config = dict(
    head_dim=32,
    vocab_size=1024,
    rope_fraction=1.0,
    attn_scale=0.177,
    init='orth',
    init_std_qkv=0.0463,
    init_std_o=0.0116,
    init_std_up=0.0463,
    init_std_down=0.00819,
    beta1=0.9,
    grad_clip=1.0,
    decay_shape='sqrt',
    batch_tokens=32768,
    seq_len=1024,
    dataset='wikipedia_en',
)
Each number is 200 + 30 x the weight over its row's rms, rounded and kept within 0 to 999. Layers, rows and columns count from 0. The size before them is the row's rms in percent of the matrix's.

# layer 3 MLP up, 192x96, rms 0.092, rows 158-162, columns 0-95
105,256,198,188,214,222,159,179,109,188,218,155,192,175,159,236,204,205,221,224,278,166,143,230,237,156,220,183,190,192,197,177,214,220,172,187,186,196,171,232,248,217,192,199,167,214,132,193,241,189,179,207,194,225,188,244,204,216,197,229,178,218,128,173,169,200,218,248,177,181,226,189,198,168,172,200,162,226,199,179,239,168,214,197,194,195,207,205,175,278,231,194,231,235,184,233,201
109,210,217,188,213,184,170,210,172,241,235,211,175,220,181,214,202,192,209,194,134,214,210,246,251,191,203,220,227,222,258,186,213,225,151,230,190,211,246,191,147,204,188,210,172,182,184,202,150,164,171,217,224,212,124,171,207,235,177,141,239,216,215,227,215,174,250,219,194,234,236,239,234,213,193,175,203,204,210,216,179,175,279,194,244,201,179,136,259,222,159,206,224,186,183,195,247
099,232,166,205,192,230,200,223,230,225,218,143,226,202,207,202,220,172,244,250,205,166,191,213,168,145,195,175,210,248,240,215,220,192,204,187,185,166,228,213,258,206,202,186,207,176,185,251,214,215,174,214,220,227,178,198,150,247,190,243,213,195,186,183,214,163,179,160,128,230,258,233,216,245,156,187,146,133,200,199,247,199,195,206,235,248,190,203,205,222,168,185,155,210,259,169,223
110,190,240,232,159,197,217,215,157,193,164,205,195,212,206,155,209,208,199,191,177,214,198,192,212,268,185,189,200,164,232,232,196,239,213,176,186,262,263,242,156,179,165,189,200,204,269,168,196,220,197,213,254,272,196,204,170,114,201,192,208,179,186,182,167,180,210,186,181,182,182,232,187,127,188,223,196,207,218,271,234,221,224,156,232,184,202,172,146,210,178,218,177,186,199,189,221
094,187,196,167,237,224,258,188,233,182,208,202,224,195,229,209,220,157,153,193,179,198,223,172,208,130,226,199,218,167,241,207,180,155,249,206,196,208,230,189,255,191,224,268,195,194,220,216,209,191,177,209,203,166,157,227,109,222,179,180,229,201,165,145,219,212,185,203,208,192,148,200,144,220,193,158,186,187,160,246,161,195,230,188,174,201,176,238,199,190,205,128,194,228,245,201,233
# layer 3 MLP down (transposed), 192x96, rms 0.0841, rows 158-162, columns 0-95
104,194,264,165,201,168,206,206,188,258,191,186,193,241,179,196,184,201,229,249,180,207,198,252,190,232,176,180,222,242,180,187,284,194,229,204,207,185,194,195,195,247,187,192,163,263,250,196,161,154,190,181,170,252,294,180,174,195,210,187,200,208,204,222,188,200,222,248,225,174,142,137,209,202,223,232,198,224,211,228,188,196,200,169,194,187,203,198,212,239,239,202,211,275,196,219,210
104,164,225,205,189,224,175,183,242,161,160,224,216,177,235,188,191,230,233,235,197,242,267,179,205,194,230,221,142,188,164,200,212,222,126,224,227,172,233,166,223,169,177,238,215,242,165,195,172,202,139,238,211,247,204,186,175,167,255,221,203,269,155,218,219,236,192,192,203,242,184,258,196,223,191,182,208,151,218,228,168,228,218,215,213,206,168,217,164,214,227,230,202,173,187,193,237
107,115,192,144,210,217,223,162,204,178,162,174,192,209,201,189,186,181,186,221,202,198,225,210,171,272,203,161,207,207,216,211,207,192,246,185,172,151,190,196,230,184,173,162,171,203,211,195,224,205,164,256,223,196,168,248,140,146,258,242,211,187,195,243,216,182,176,223,179,176,172,266,144,178,162,193,162,194,215,176,169,221,218,247,221,207,265,206,198,208,149,182,172,206,214,193,210
112,183,236,184,207,169,213,247,160,198,199,196,191,191,206,162,181,227,261,241,162,202,163,171,239,231,176,188,195,182,225,168,193,213,189,174,193,188,227,208,143,160,183,177,175,239,221,175,180,170,166,229,236,227,216,241,193,158,191,170,172,240,203,213,171,239,144,175,164,239,160,148,205,206,159,188,202,192,187,285,238,247,216,147,278,190,175,203,204,195,176,206,238,174,195,187,192
095,264,206,226,202,237,205,163,211,158,187,204,160,256,189,218,198,219,255,196,194,235,199,199,199,172,213,200,168,215,230,157,221,241,177,186,197,124,222,178,187,185,165,127,212,214,181,183,196,226,182,230,208,226,181,200,252,197,224,168,197,248,214,230,219,199,203,243,131,196,176,164,280,156,180,215,228,188,211,187,218,185,149,253,220,252,213,218,216,187,203,231,234,193,151,211,215
# layer 3 MLP gate, 192x96, rms 0.094, rows 159-163, columns 0-95
119,177,203,231,220,227,229,145,235,193,208,204,178,210,243,264,210,193,154,251,173,145,192,169,166,180,202,223,204,210,223,236,254,177,216,189,179,179,198,178,230,204,231,185,191,237,207,218,186,235,150,250,191,220,247,254,167,219,204,173,210,172,197,149,189,184,190,184,123,168,166,184,214,179,212,190,179,172,209,235,254,184,194,194,249,200,192,165,213,286,145,218,165,209,196,210,191
106,242,198,251,194,215,225,217,221,153,230,189,217,196,214,221,185,251,182,200,145,188,193,183,248,200,158,151,172,167,240,195,187,148,181,208,199,209,244,171,185,216,225,145,181,187,175,232,219,147,177,178,156,205,169,196,243,200,205,172,226,221,245,191,137,166,255,245,214,202,174,147,192,214,181,253,206,228,226,213,126,190,197,218,159,203,148,163,203,213,223,235,175,181,195,192,184
098,201,207,170,203,242,223,188,241,256,197,205,200,242,172,204,210,203,171,171,173,154,227,206,203,178,212,184,222,223,198,272,187,195,148,178,207,287,176,237,199,198,197,176,263,144,196,136,254,191,223,198,167,151,174,185,215,205,219,227,231,216,160,203,248,127,211,209,186,213,215,203,169,172,230,230,200,233,178,165,163,159,173,225,166,166,192,221,206,216,185,197,182,236,156,214,178
095,173,211,132,183,214,220,222,228,206,227,156,253,171,205,180,167,185,192,218,262,188,212,186,191,183,128,215,225,258,205,175,170,206,200,185,170,221,230,191,186,197,283,183,161,160,199,196,219,193,215,222,206,174,214,181,184,218,202,183,170,263,205,193,193,159,160,222,169,251,231,190,176,198,204,233,167,188,233,181,190,291,139,195,228,251,195,185,207,191,253,206,193,178,193,218,169
104,189,211,232,239,166,219,202,211,217,234,154,193,229,193,228,211,196,240,162,224,195,234,243,146,229,167,215,188,204,276,229,147,187,202,262,231,228,189,193,148,190,185,130,221,220,215,192,202,237,276,227,203,186,166,156,190,236,163,221,192,145,225,161,197,192,190,178,178,128,204,223,193,228,192,208,209,183,194,225,184,153,223,227,179,217,196,226,207,168,249,210,178,200,199,179,245